Weights of a small GPT-style language model, trained from scratch on English Wikipedia.
Architecture: no position embeddings, tied embeddings.
Training: a variant of Muon for these matrices, 6511 steps.
Each number is 128 + 24 x the weight over its row's rms, rounded and kept within 0 to 255. Layers, rows and columns count from 0. The size above them is the row's rms in percent of the matrix's.

# layer 3 attention key, 768x768, rms 0.0349, rows 228-254, columns 128-255
size [ 90  94  93  98  92  92  91  93  93  93  96  96  91  91  91  92  93  97  93  84  85  86  87  93  91  94  95]
[[129 148 141  77 155 121 187 100 114 137 115 132 135  92 160 155 154 153 103 111 182 123 149 133  95 143 144 139 140 131 130  81 114 134 122 134  92 145 145 151 110 137  94 140 142 171 141  80  99 134 125 101 141 116 157  86 137 123  91 130  96 130 139 110 132 138 115 147 115 158 123 118 139 102 150 119 135 155 147 130 123 175 157 116 124 150 113 140 141 116 150 100 146 169 164 130 149 132 153 127 132 170 151 106 137 127 133 138 102 102  87 155 106  94 112 113 104 143 128 113 121 135 124 111 131 123  91 136]
 [190 158 175 166  96 110 151 125  85 100 148 149 134  88  90 117 147 134 136 117 134 122 156 140 125 135 130 135 136 151 110 101 105 107 121 141 121  67 124 153 115  58 105 100 135 103 127  66 107  94 140 139 103 143 117 146 153 153 108 101 145 146 104 178 126 109 139 130 114 138 156 154 108 158 145 103 116 168 134 142 132 161 107 154 158 129 144 103 153 141 127 123  91 131 135 136 118  58 137 138 164 104  97  84 110 150 109 153 160 164 132  83 157 145 125 128 148  89 130 135 141 135  79  87 134 117 145 148]
 [130 101 120 115 160 115 127 149 158 152 136 112 108 155 137 100 145 142 126 135 129 133 109 120 135 144 112  85 175 107 119 123 104 119 143 149 128 130 149 136 151 148 107 116 133 122 153 102 143 117 126 100 148 124 137 128 114  79 103 155 134  98 122 155 113 137 136 129 134 143 103 134  87 118 157  91 156 141 114 111 136 112 130 122 123 129  77 109 141 134 126 142 147 120 137 116  92 104 142 129  95 140 110 138 117 139  85 118 109 146 141 133  98 118  85 171 109 128 142 100 105 149 172  80 197 152 137  95]
 [ 91 116 129 155 115 138 140 170 121 127 131 144 177 133 132 122 189 120 126 129 105 108 156 138 141 127 111 133 111 124 132 139  99  73 156 127 138 110 130 162  99 112 106 148 143 179 142 145  95 149 127 100 159 100 156 114 132 134  94 105 114 144 141 144 151 123 153 128 141 118  70  93  74 138 104 114 148 190 167 149 115 129 161 107 145  87 153 133 137 179 119 118 136 118 157  66 121 123  98  83 176 131 121 120 117 121 115 142 117 120 150 149 106  94 123 126 101  92 117 162 192 155 135 125 113 152 166 112]
 [103 120 131 127 123 172 144 168 103 126 125 142 115 135  61  67 148  85 123 151 144 154 149 136  73 130 118 110 104 130 122  74 123 117 115 137  96 141  75 135  98 115 148 147 117 112 138 135 135  86 146 103 139 108 136 109 121 105  77 143 111  87 187 143 120 128  76 113 149 138 121 130  67 138 123  95  96 129 110 115 143 162 161 143 104 144 122 103 150 150 143 112 142 144 168 111 120 134 102 133 126 138 134 136 158 156 122 169 130 159 141 163 159  95 143 124 132 126 145 142 116 164 119 146  64 141 125 155]
 [138 143 130 127 155 142 169 149 177 130 135  95 174 125 118 139 128 146 127 136 145 125 158 118  94 138 140 146 171 139 141 180 140  95 101 182 153  99 133 123  86 153 150 125 113 164 167 111  93 158 143 140 129 131 131 108 116 134 138 181 114 101 141 100 103 178  85 150 127 113 173 121 111 180 118  93 109 135 135 144 131 130 124 103 154 126 105 161 126 169 136 129 123 109 101 116 132 116 133 142  80 119 133 102 106 135  84 124 122 147  89 164 127 170 136 142 106 114  80 132 144 135 141 120 115 109 106 114]
 [106 115 131 110 154 137 131 150 118 108 160 125 141 124 112 146  91 130 127 115 169 151 139 106 138 169 153 107 119 119 136 114 118 126 109 138 131 143 110 110 103 109 105 117 120 137 133 134 105 116 146 132  84  89 104 136  99 130 113 142 142 137 139 127 178  97 160 118  92 138  82  68  82 145  87 139 130  91 155 127 119 150 109 129 181 140 149 138 105  96 129 183  97  84 148 142 135 164 169 139 137  99 108 138 105 110 128 137 156 140 133  81 118 140 113 146 149 135  73 163 143 135 124 159 159 106 103 162]
 [136 145 109 154 140 120 119 142 129  85 137  90 109 143 126  71 135 142 122 147 127 111 130 119 131  99 156 146 159  97 124 109 143 172 120 104 133 110 124 105 133 153 115 152 175 150 110 146 180 183 157 138 123 128 216 131 131 202 132 108 114 130 114 166 139 164 105 118 119 137 170 165 174 123 168 140 140 122 132 181 128 128 139 120 143 113 132 138 124 127 114 105 146 139 103 121 119 118  91  96 110 105 115 115 128 154 136 138 124 122 110 129 141 135 137 105 145 139 137  87 104 128 201 128 115 152 160 154]
 [119 124 116 105 109 111 125  80 119 107 167 124 157 105 155 159 108 142 113 118 140 143 110 133 103 131 163 123 151 129 114 183 102 114 185 126  98 132 111 129 117 120 114 134 108 123 108 121 158 128 104 120 143 123 129 136 100 132  81  87 118  94 129 103 104  74 100 155  79 135 140 113 105 131 133 118 143 142 157 155  67 140 139 136 143 122 133 119  87 149 130 107 127 122 100 108 125  96 168 140 134 128 149  86 138 127  97  99 104 141 105 141 137 167 133 113 164 173 116  88 110 136 178 112 133 106 136  98]
 [153 111 110 140 152 167  99 100 136 144 107  83  97  78 165 127  96  73 155 135 111 179  99 148 125  98 124 149 114 143 113 109 144 161 104  98 145 161 138 122 117 144 126 130 135 103 112 122 127 130 103 108 123 136 197 140 120 111 118 176 115 137 133 120 146 160 130 127  98 151 141 141 164 132 119 186 154 134 132 150 167 134 130 134 137 171  69 136 167 113 108 144 127 127 126 170 127 142 183 133 121 146 176 135 146 102 111 130  98 148 119 133 145 135  73 112  92  94 147 128 111 143  94 118 160 134 132 144]
 [133 118 162 120 132 139 120  74 127 139 146 154 118 138  79 104 116 175  77 128 134  98 114 124 157 103 128 156 146 148 165 100 118  82 123 113 136 117 124 145 145 122 157 135 120 149 104 124 125  95 146  94 142 136 158 136 129 140 153 106 128  92 150 132 114 147  86 154  94 139 142 128 132 134  99  98 185 164  98 130  57 123 129  91 153 125 171 131 108 139 157 149 156 131 115 124 104 171 133 108 137 103 174  77 110 145 143 101 113 168 137  93 127 138 101 119  90 171 119 175 154 123 127 106 151 181 111 145]
 [100 142 125 115 166 167 135 162 132 137 111 128 138 133 107 135  97 165 154 173 111 133 159 115 114 135  98 140 140 129  96 135 116 118  99 116 179 135 122 108 175 123 177 121 110 165 147 179 193 131 189 133 138 113 132 150 118 104 134  86 145 136 161 148  96 136 133 119  94 115  99 114  93 129 131 148 101 119 152 123 145  96 129 130 124 162 117 134 144  77 138 162 106 106 135 147 104 112 133 111 124 176 143 121 125 112 175 132 134 109 170  81 141  97 123 117 111  85 139 131 136 150 149 127 131 120 100 137]
 [117 128 124 131  69  72 133 109 159 147  79 124 100 133 135 124 113 106  94 178 143 134 107 112 103 126  66 104 123 113  97 194 118 118  92 174  96 157 147 128 117 122 140  74 127 171 138 136 138 142 152 146 103 145 116 124 148 139 101 137 117 149 119  96 138 171 155 125  99  98 146  99 102 109 140 124 135 143 122 143 149 123 127  98 120 132 144 159 108 123 134 122 145 168 145 107  92 138 147 135  85 169 166 148  67 121 111 153 112 137 116 149 134 115 116 135 149 143 114 151  99 143  75 119 125 117  95 141]
 [125 111  90 149 149  68 147 109 156 116 111 154 142 145 119 132 125 104 149 114  91 150 134 112 157 131 115 138 120 164 135  99 125 143 147 159 124 163 100 180 143 130 148  92 101 136 113 156 142 129 120 171 112 110 144 115 119 153 148 122 135 134 142 124  93  88  73 123 111 117  99  95 176  85 153 133 116 126 113 128 123 142 109 168 123 139 137 137 116 145 131 145 169 136  97 137 136 122 131 148 121 128 112 109 121  98 140 155 117 157 128 145 116 129 140 131 133 120 141 113 110 132 125  75 121 126 125 142]
 [126 117  79 122 112  61 120 133 137 160 100  91 115 151 145 151 103 143 143 127 102 140 131  86  99 147 121 166 154 140  85 137 143 129 120 158 113 145 153 101 162 147 136 123 113 117 138 134 117 160 133 136 104 147 180 116 145 141 129 126 119 157 122 132 129  95 130 101 127 101  94 150 168 139 139 106 110 140 140 111  81 129  87 150 139  89 130 138 143 102 152 154 134 106  99 133 168 137 173 112 142 124 159 132 142 130 121 152 153 121 129 112 143 114 102 100 101 124 130 121 104 133 145 121  87 153 106  97]
 [135 113 146  68 126 106 171  96 137 125  84 129 121 138 128 144 118 141 110 125 141 151 134 108 148 141  93 126 120 108 160 155 121 153  92  71 123 139 110 144 146 138 102 138 128 133 135 129 146 106 154 106 103 164 117 138 132 128 125 134 129 120 132 125 106 114 113 108 149 135  96 154 168 104 150 121 147 138 113 141 135 147 166 130 156 114 145 128  98 103  92  94 134 141 131 137  93 118 147 127  99 145 117 149 113 161 178 146 138 112 143  91 100 121 135 129 138 133 100  99 152 114 138 160 128  96 102 162]
 [114 123 131 126 174  45 140 128 179 116 121 124  89 157 106 113  95 134 158 130 114 131 119 116 112  92 168 111 135 169 149 151 127 152 146 162 149 139 174 112 136 145 122 149  92 185 115 120 136 152 146 137 126 123 121 142 119 120 151 117 133 115 103 103 150 171 119 145  68 123 114 133 144 121 127 150  98  81  99 155 159 136 104 107 140 109 152 137 128 115 129 130 172 133 119 134 130 132 145 111 127 100 127 157 108 139 121 151 143 115 151 142 162 126 153 162 111 105 107 118  90 149 109 129 126 148 124 113]
 [109  95 109 108 137 102  91 166 131 119  96 154 161 107  89 112 127 116  96 106 172 120 112 111 112 151 141 101  98 118 149 126 116 165 140 149 118 102 149  80 146 126 125  90  92 124 134 167 154 113 108 129 137 132 146 122 126 116 139 130 137 106 123 114 152  80 133 122 170 100 114  99  97 127 151  90  98 142 174 134 150 135 111 132  80 111 141 104  75 118 113 147 136  92 183  84 127 119 144 135 159 118 131 131 181 134 135  87 114 161 112 122  97  91  80 165 160 108 128 104 168 110 161 184 158 154 118 144]
 [137 118 158  81 168 121 133 163 100  85 128  91 124 185 133 132 108 141 161 125 179 126 119 163 145 140 119 128 165 109 151 178 130  97 128  98 135 120 127 103 124 143 124 128 144 102 112 157 140 136  96 146  99 117 174 162 106  96 153 137 161 128 105 166 131 132 163 125 149 146 135 107  97 141 123 132 131  99 111 172 126 129 140 146 124 105 187 115 146 130 132  98 139 121 138 141 118 132 101  99 182 104 131 133 117 158  99 103 155 131 135 165 143 138 124  99 144 132 124 146 145 149 151 104 135 126 114 114]
 [172 122 130  95 106  97 118 115 137 168 143 139  64  98  80 108 102 135 117 133 108 140 129 122 100 145 137 152 158 141 124 143  98 162 109 123  82 156 158 130 139 127 112 142 137 140 164 160 101 154 142 113 171 100 152 158 172 125 120  75 139 151 153 131 126  97 196  97 109 122 126 133 130 104 117 123 127 116 155 160 196 118 113 106 101 129 190 111  89 176  75 128  89 118 144 157 138 100 152  92 117 131 161 140 102 127  66 143 121 140 132 126 118 114 104 114 154 130 151 118 138 110 107 133 117 166 178 133]
 [143 124 109 124 143 135 134 157 105 105 145  92  74 115 140 138 160 155 141 163 155 172 119  90 164  83 132 133 106 109  95 121 156 110  95 138 133 131 145 175  96 120 132 100 144 158 144 156 177 106 142 130 144 126 150 144 153  82 138 145 118 128 138 167 125 132 127 150 104 114 160 119 153 125 119 114 153 163 115  90 113 144 125 137 112 132 115 154 137 116 133  77  88 146 152 140 172 153 137 116 117 132 143 138 132 172  98 148  63  80 131 126 157 132 108 113 118 117 127 158 110 148 133 153 153 139 134 117]
 [127 122 160  84 117 119 116 118 157 176 131 103 110 169 136 130 112 142 138  99 115 153 123 126 114 149 148 154 133 106 144  78 109 155 145 141 118  89 144 109 153 142 148  81 145 142 126 101 129 162 145 139  79 122 112 166 148 147 157 131 116 109 135 100 121 128 139 154 142  56 152 129 120 150 148 113 156 144 114 123  89 115 111 161 134  90 141 154 145 108 155 132 154  76 116 106 140 138  61  92 100 116 148 105 124 101 160 132 100  95  91 110 124 110 128  96 174 116 124 159 131  96 135 128  72 113 122 129]
 [115 121 131 132 152 122 155 101 139 137 135 114  99 165 126 114 150 131 100 173 154 140 120 177 113 143 143  99 141 110 174  98 114  94 142 121 122 113 143 103 112 114 129 150 152 107 149 142 142 152 128 147 156 103 166 169 162 152 101 131  93 151 137 125 162 140 107 162 115 119 147  94 131 152 144 124 143 167 174 127 144 144 134 141 144  90 132 134 131 139 108 134 108  71 134 105 132 109 124 129 103 155 152 129 101  81 112 121 147  92 130 108 138  87 134 204 124 114 148 151 138 117 141 183 119 143 107 123]
 [ 99 151 152 167 111 142 146 103 124 147 136 118 135 146 123 171 170 138 121 143 138 128 111 187 150 131 136 125 117 104 130 139 129 157 152 121 123 123 115 138 145 108 142 148 130 147  99 105 148 148 158 149 116  89 124 147 105 137 107 116 101 176 142 130 155 110 123 107 142 158  77 132 161 133 129 141 105 125 112 126 133  84 155 107 111 148 176 152 141 146 105  78 136 128 124 134 145  93 121 119 117  94  88 119 151  98 141 146 127 135 117 112 107 124 112 142  93 115 112 137 153 161 140 114 154 132 121 119]
 [140  57 150 144 121 134 111 153 126 150  95 116 160 176 132 137  95  71 103 110 174 132 118 133  88 118 101 142  90 151 136  80  93 123  88 146 120 157 150 116 147 152 114 161 122 106 120  82 106 106 131 141 154 141 146 147 162 147 176 142 172 139 173 146 114 193 159  78 111 117 150 149 110  84 166 157 126 143 145  80 109  87 133 108 145  91 124  94 144 158 169 156  85 133  98 150 188 155 138 103 113 155  68 104 135 139  93 137 150 119 123 154 124 129 122 143 103 119 126 153 154 129 132 112 137 156 169  75]
 [121 147 131 119 154 178 133 129 107 125 152 135 106 145 143 102 131 123 145 120 114 103 161 127 173 133 128 144 156 128 137 117 128 116 123  84 134 103 135 127 129 127 125  91 181 121 130 163 141 123 104 125 124 142 154 155 137 159 131 105 174 127 157 110 153 195 184 137 160 122 121 170 143 158 141 159 129 125 133 137 121 105  88 146 126 155 174 127 174 137 121 117 168 140 101 129 123  87 118  94 177 120 134 102 110 121 135 122 135 129 149 134 142 116 104 116 100 127 113 113  60 112 166 119 118 141 128  79]
 [121 146 125 137 104 125 125  91 128 118  83 121 166 151 129 114  91 119  95 112 112 138 129 113 112 161 153 124 117 110 143 145 134 125 120 135 101 117  97 124 122 121 129 137 113 149 126 135 155  95 117  90 138 135 125  81 111 114 110 105  92  79 118 108 132 132 127 137  91 120 107 143 105 121 133 100 159 180 124 172 121 133 123 195 100  84 162 119 124 134 157 124 115 103 152 104 106  86 141 107 151 157 106 161 125  93 138 127  84 142 145 105 121 134 105 119 147 129 124 121 145 108  97 146 170 135 112 174]]
# layer 3 attention query, 768x768, rms 0.0351, rows 229-255, columns 128-255
size [ 94  93  95  91  89  97  95  98  93  92  94  93  92  93  93  91  99  89  92  96  94  88  92  92  91  92  96]
[[ 65 117  84 136 100  84 141 137 120 172  93 153 134 135 134  91 174 131 134 130  94 113 134 120  90 168 148  96 118 120 133 159 167  98 138 145 114 114 119  95 135 118 139 117  79 119 130  80  99 129 125 161 138 139 149 140 149 116 142 113 141 165 107 136 138 141 120 109  94 142 116 112 106 127 120 128 110 132 128 108 153 104 143 147 139 113 169 151 104 113 143  84 140 166 124 129 142 110 115 136  90 139 131 166 123  96 154 147  98 116 123 159 104  88 117 161 147 150 137 124 117 131 119 136 138 129  87 158]
 [128 106  97 132 140 144 125 124 103 104 115 116 150 164  93 145 114 165  89 129 146  88 106 128  91 138 154 134 112 177 138  79  99  87 112 111 111 158  73 122 141 150 103 117 167 118 102 126 110 160 124 164 118 136 123  99 138 156 137 141 148 153 101 125 179 112 139 118 150 134 136  75 100 150  58 132  85  98 119 139 186 147 112 126 148 122 178 128 118 101 165  88  90 125 186  99 156  96 123 119 115 103  89 159 179 145 153 117  93 125  85 109 119 113 141 145 116 101 108 153 168 113 132 133 122 138 117 113]
 [152 140 121 108 114 116 130 105 104 123 155 111 137 121 169 117 165 104 163 117  87 112 103 122 124 115 120 135 133 139 144 144 108 173 139 134 142 132 122 141 141  97 105 197 158 137 115 118 124  95 103 116 114 146 135 154 138 153 121 130 116  97 116 108 106 131 145 149  78 114 108 150 128 142 154 143 104 108  98 130 161 137 132 117  86 124 163 116 171 144  92 122 143 165 114 145 139 158 109 109 131 151 110 128 127 179 125 118 136 138 112 122 133 140 132 150 122 148 169 147 110 148 138  66 136 126 106 148]
 [143 147 152 121 126 129 162 118  98 114 120 171  99  86 123  88 138 138 153 177 131 129 121 149 120 103 101 175 113  85 156  84 129 133 121 133 155 119 115  99 121 116 121 119 165 125 150 123 131 109 159  97 152 124 118 115 136  95 141  92 145 135 131 143 148 121  99 130 128 150 185  93 122 101 130 112 132 126 131 104  80 100 189 120 141 123 124 119 152 115 141  96 150 138 140 132 126 132 135 118  91  91 112 139 108  78  99 113 154 126 123  80 134 184 185 115 144 155 132  79  81 121 200 128  98  89 117 140]
 [136 136  88 109 159 146 147  97 121 105 141  87 153 144 144 126 138  97 123 108 154 140  93 175 135 151 116 143 122 119 136 166 123 102 127  97 129 168 127 160 154 176 136 183 110 134  89 154 135 143 130 135 114 151 136 170 155 104 144  96 171 138 135 157 126 101 109 143 115  98 142 137 113 116 112 118 144 154  89 112 142 137 134 155 128 143 155  96 105  94 122 118 128 134 101 170  83 127 118 152 111 119 155  95 133 137 143 141 149 155 108  66 110 130 152 136 115 138 119 104 157 111 123 127 119 131 119 179]
 [ 82  85 167  77  63  90 122  77 133 150 126 113 118 114 120 129 102 109 127 107 118 155 147 137 170 158 135 122 136 138 157 171 144 116 134 152 138 140 177 136 148 151 104 134 125 118  85 127 152 141 109 137  94 148  80 113 105 165 139 162 152 141 148 139  78 153 121 140 119 109 134 144 145 120 121 156 104 127 127 150 157 118  83 102 149 147 118 132 160 121 112 168  83 154 116 130 132 129  95 150 133 146  91 124 152 129 124 148  91 121 165 159 148 149 166 138 126 133 117 133 118 147  98  83 105 166 108 113]
 [143 127 118 179 130 141 125 132  88 120  91 149 150  87 131 147 102 168  95 100 138  98 132 168 127 135 143 138 111 150 179 171 105 123  85 123 108  89 105 144 161  86 132 124 117 158 109 140  94  79 178 127 100 144 132 128 120 136 161 113 143 156 154 119 123 166 181 139 138 138 147 111 134  88 146 139 117 164 130 123 118 148 125 109 128 170 165 116 138 123  75 102 121 122 127 126  88 110 172 158 169 120 105 191 149 137 119  92 122 142  98 122 126 127 108 157 130  95 146 147 112 149 116 160 181 136 145 141]
 [160 101 112 127 121 156 132 159 142 133 136 154 112 166 109 136 141 129 148  97  99 151 148 146 131 183 106 139 113 126  86 124 120 102 114 137 111 107 113 193 155  97 134 153 145  91  97  98 166 105 134 102  84 148 109 110 149 129 140 155 130 101 105 149 167  88 121 150 103 126  70 135 141 145  92 109 186 124 140 150 185 124 105 171 169 120 183 162  90 108 137  97 105 125 138 103 139 129 186 109  85 141 151 102 140 112 108 116 121 179 154 142 125 131 123 134  94 122 143 143 147  77 140 134 127  97  82 122]
 [124 102 121 122 174 130 137 117 109 105 145 164 125 130 158 146 132 134 111 121 100 122 144 109 135 136 134 126 105 139 104 146 139 108 128 128 154 151 151 151 120 153  90 112 121 163 203 102 124 176 122 118 110  92 135  96 134 103 160 146 122 170 155 140 133  74 173 113 110 106 122  84 162 102 130 141 124 156 125 104 134  81 131 108 115  93 128  86 136 127  72 115 142 156 126 146 146 142 134 125 115 150 176 124 134 131  93 179 173  68 164 117 129 129 133 141 146 118 120 120 104  98 171 110 149 157 118  74]
 [162  98  99 128 111 120 105 118 126  98 131 146 127 132 119 135 140 142  97 114 115 127 131 109  92  99 150 126 102 105 121 111 107 118 137 131 159 149 113 147 103 130 129 122 143 118 113 138 128 103 138 155 100 145  83 181  99 127 117 143 101 155 152 130 104 128 127 104 115 151 121 162  71 107 143 112 163 148 143  94 112 136 150 176 137 110 140 123 138 168 142 135 146 115 113 155  80 168  89 139 140 153 150 113  85 157 176 145 135 181  90 167 119  95 145 151 136 112 122 140 111 112 122 142 128 142  85 145]
 [ 67 157 119 112 132 134 131 160 133 144 117 169  97 146 130  95 128 122 159  76  81 127 151 104  78 127 198 166 125 129 170 128 124 126 137 144 163  93 159 148 106 104 110  73 150 119 124 112 137 141 117 136 170 101 138 123 102 172 166 124 106 199 106 154 145 108 164  92 150  89 127 104  66 122 111 137 140 183 136 151 139 140  85 108 106  81 168 178 140 109 181 133 155 105 122 103 140  96  91  89 150 148 166 127 116 143 102 122 123 134 145 112 137  88 120 151 101 133 133 108 116 129  90 153 129 117 121 123]
 [161 127 150 158 121  65 166 108  84 112 162 188 127 113 147 134 133 116 145 139 120 128 142  86 140 110 130 110 149 130 144 166 142 126  79 133 111 143 147 131  99 123 110 139 121 122 147 126 111 147 136 134 117 146 167 118 127 146 178 140 127 112 125 111 175  96 122 174 138 128 129 113 119 134 129 161  77 127 173 120 126 125 119 146 160 119 187 107 131 119 153 163 161 147 125 103 156 148 126 112  95 103 135  73 134  95 107 135 155 151 113 138 139 118 109 124 176 151 136 128 134 106 116 108 138 156 136 133]
 [126 136 114 136 138 180 143 110 122 108 119 119 109 150 130 132 104 108 159  70 142 150 146  99 132 135 117 118 128 139 147 111 152  94 119 101  99 125 115 154  57 105 103  96 113 147 156 102 164 110  82 140  91 157 149 140 134 174 162 103 171 172  84 109 106 140 112 133  75 123 145 124 146 139 115 113 145 165 132 153  98  91 135 106 125 106 140 122 139  99 132 132 121 119  93  77 119 133 187 107 113 104 192 104  87 127 149 120 164 127 104 142 147 125 124 113 115 162 130 154 107 155  86 155 117 172 173 107]
 [109 179 141 105 125 124 105  95  90 129  87 115 170 100 117 168 129 104 132 131 146 136 117 133 145 113 129 148  79  95 113 120 116  95  98 184  93 108 123 133 111 126 120  85 115 161 114 143 135 117 103 155 138 168 120 132 145 147  95 156  84 177 109 151 149 159 139  89 131 125 151 123 102 181 102 106 105 129 115 121 146 135 104 124 103 153 143  77 149 102 154 137 102 158 149 141 120 120 109 165  99 153 139 148 126 103 127  99 137 119  89 158 128 154  94 119 152 119  85  79 138 149 134  87 122 170 113 144]
 [106 145 136 124 119 131 141 165 130 131 148 117 137 141 141 153 118 144 111 141 118 143 104 123 162 102 119 132 132 133 116 147 125 129 130  94 141 160  89  86 109 114  85 137 135 115 111 106 130 141  61 118 141 166 119 113 114 123 145 136 163 139 134 154 130 131  92 139 126 116 142 138 110 122 160 112  91  97 107 153 117 135 113 127 133 115 145 132 172 126 154 160 116 155  95 163 170  97 143 120 122 178  77 137 101  80 142 153 161 114 121 140 165 125 137 120  90 153 126 147 127 115 118 113 102 114 136 106]
 [125 137 132 125 136  83 151 165 124 120  65 122 152 128 115  89  87 108 116 123 160  95 109 134 151 124 112 210 149 123 146 141 156 171 132 121 121 114 151 119 141 144 131 173 114 143 121 105 137 138 149 137 166 151 143 147 150 139 115 126 128 106 127 115 107 153 129 159  69 135 175 104 120 126 136 123 109 100 126 124 159 147 116 161 110 137 121 108 120 112 125 122 145 113 114 104 145 157 139 138 113  98 120 153 126 109  76 141 173 130 132 112 102 162 155 121 187 154 113 116 125 154 138 173 128 146  91  88]
 [129 110 114 141 161 142  93 110 123 127  85 122 168 133 159 169 166  95 151 130 124 144 120 133 144 130 101 106 138 142 102 102 113 170 148 143 115 152 114 137  92 133 173 100 128 148  93 158 136 155  87 109  78 135 116 150 164 145 151 160 134 170 102 130 146 158 159 134 159 137 123 113 140  87 156 162 131 149 106 144 178 116 165 100 156 110 142 133 133 106 116 132 153 128 144 122 147 106 152 140 174 146 153 130 112 124 137 138  84 161 134 123 119  81 124 107 129 110 107 117 127 113 117 105 117 163 157  95]
 [153 120 168 121 130 111 144 170 131 130 133 127 135 114 121 109 129 159 114 113 102  60 103 104 140 119 104 141 133 111 138 136 137 123 170 100 135 141  79 100 179 130 132 168  99 132 136 115 127 122 110 133 153 132 130 118 121 148 147 145 132 158 129 130 121  94 113 126  91  99 131 109 143 146 138 141 151 180 143 160 160 118 128  68  72 124 132 128 142 123 140 149 111 153 118 129 133 139 126 122 134 111 110 124 151 164 114 134 184 146 145 108 102 151 108 115 137 164 126 142  90 138 144 157 121 122 136 118]
 [142 156 114 137 134 128 178 172 130 140 136 173 145 132  92 137 123 129 161 149 121  96 148 136 138 137  81 148  88 135 115  97 152 157 107 163 100 103 124  97 117 135  97 163 186 132 110 124  88 158  97 136 129 130 114 176 149 150  90 115 120 149 105 114 129 157 164 147 100  77 143  99 136 110 117 128 142 155 162 162 116 117 124 143 147 186 126 127  71 143  94 120  98 151 128 153 142 142 170 131  96 122 111 127 156  52 138 100 122 153 142 134 129 153 155 117 145 147 118 143 160 120 137 141 162 140 151 125]
 [186 152 114 110 133 154 117 124 149 133  98 160 108 134 125 120  97 138 165 138 161 119 122 133 103 111 125 106 129 103 142  93 124 116 166 104  99 118 133 119  66 128 143 143 139 122 102 140 119 108 111 128 127 134 139  93 128 121 110 127 113 126 128 131 124  88 154 151  82 112 120 122 101  94 128 129 103 112 183  79 117 142 120 185 105  83 131 140 122 118 148  90 160 155 105 102 100 130 164  95 114 138 156 155 135 147 110 174 129 104 125 135 129 113 129 100 139 133 125 141 167 159 125  85 150 114 150 138]
 [122 100 132 141 117 114 126 134 133 114 134 153 164 107  97  97 134 113 129 114 114 132  93  87 124 171 108 139 117 125 128  95 158 142 102 159 116 149  90 139 100 140 109 116 110 141  94 135 143 116 106 122 113 129 107 135 154 143 137 152 107 152  98 133 149 154 127 142 135 117 115 111  96 106 140 104 136  92 146 126  78 138 161 128 145 128 139 117 179 202 133 128 161 115 104 101 118  89 129 110 150 119 114 158 105 118 122 122 142 135 109 121 146 106 117 159 113 135 166  62 110 107 176 109 125 153 138 120]
 [159 132 161 177 115 133 111 135 137 121 121 169 111 134 154 124 106 157 122 131 100 125  90  65 146 108 145 137 127 119 130 105 128 159  82 138 140  86 126  79 124 169 134 158 177 106 192 116 118 175 128 106 109 139 134  93 118 126  76 141 148 164 145 153 119 165 137 148 147  85 151 121 141 132 130 135  87 110 135 129  94 108 124 106 152 114 137 122 107 151 100 134 147 119 163 147 139 162 115 135 102 130 117 172 125 143 164 133 140 174  98 157 137  90 120 129 123 120 118 118 137 116 137 181  96 126  97 136]
 [113 109 145 160  94 115 111 116 133  97 100 114 122 134 135 141  89 138 116 135 121 166 104 137 104 125  75 145 140 102 129 118 173 139 142 131 151 142 122 126 124 115 124 135 145 140 116 125 159 154 109 103 144 152 130 105 150 109 148 119 124 144 154 103 114 136 117 166 121 107 145 163 142 122 146 137  82  99 100 149 117 125 147 101 133 174 146 116 155 178  85 117  86 127 100  95 124 141 143 141 112 136 142 120 148  85  59 122 128 150  86 132 112 102 122  82 123 141 126 118 137 112 137  98 162 122  89 137]
 [130 133 140 120 126 109  81 150 131 103 187 116 136  99 105 102 159 114  88 115 143 119 135 160 117  99 126 118 125 138 128 105 163 122 133 153 121 106 179 141 122 108 113 129 103 137 126 139 112 154 151  97 142 185 166  93 126  98 136 156 128 135 149 110  95 102 192  91 132 177 137 106 125 162 150 140 157 120 146 137 124 104 118 140 176 152 119  66 111 149 148 136 119  98 173 184 137 157  97 117 108 114 177 134 160 116 147 113 125 137 185 167 143 105  97  62 156 132  98 115  92  92 156 127 108 164 114 121]
 [129 127 101 135 135 151  92 137 123 116 122 107 130 197 154 113 138 125 105 169  98 102 117 137 107 121 141 113 123 152 122  78 152 101 154 158 153 125 156 114 159 154 124 113 140 129  96 140 161 106 135 133 151  75 111 158 110 151 175 143 162 134 121 131 165  98 143 122 112 119 100 167 157 109 130 152 154 134 136 118 130 147 143 167 147 144 118 128 188 152 132 122 118 102 109 145 123  78 119 106 132 122 140 170 108 136 149 129 137 151 113 126 158 126 163 159  80 127 108 133 161 114 127 151 127 166 104 133]
 [ 92 109 144 100 138 104 120 140 104 111  92 118 116 137 164 127 110 153 143 132 143 151 111 116  83 131 109 121 140 122 131 162 154 140 125 124  95 137 160 115 106 113 128 130 167 141  87 137 152 120 118  85 118 120 110 144 117 148 175 157 105  96 120 145 179 127 103 145  88 140 124 138 138 127  78 160 152 108 138 109 130 122 190 135 114 121 141  82 123 126 103 139 123 136 126 125 124 145 149 129  77 171 142 134 135 157 122  85 146 109 120 107 152 131 136 132 121 168 177 113 137  96 127 113 135  91 149 119]
 [109 102  97  88 165 140 113 169 161 137 112 124 157 112 119 122  94 116 121 112 122 127 116 141 139 111 135 166  99 125 166 136 118 146 165 112 122 105 120 151 127 141  62 123 120  94 153 146 122 153 118 122 129 171 141 104 145  92 104  93 131 117 128 131 116 125 119 124  89  80 121 160 155 133 133 154 202 104  97 110 133 130 106 173 125 143 112  79 139 153 134 163 141 148 136 160 133 150 134 152 135 165 185 147 132 150 151 160 157 155 146  92  92  96 138 141  92 156  83  73 145 121 160 136 116 132 112 140]]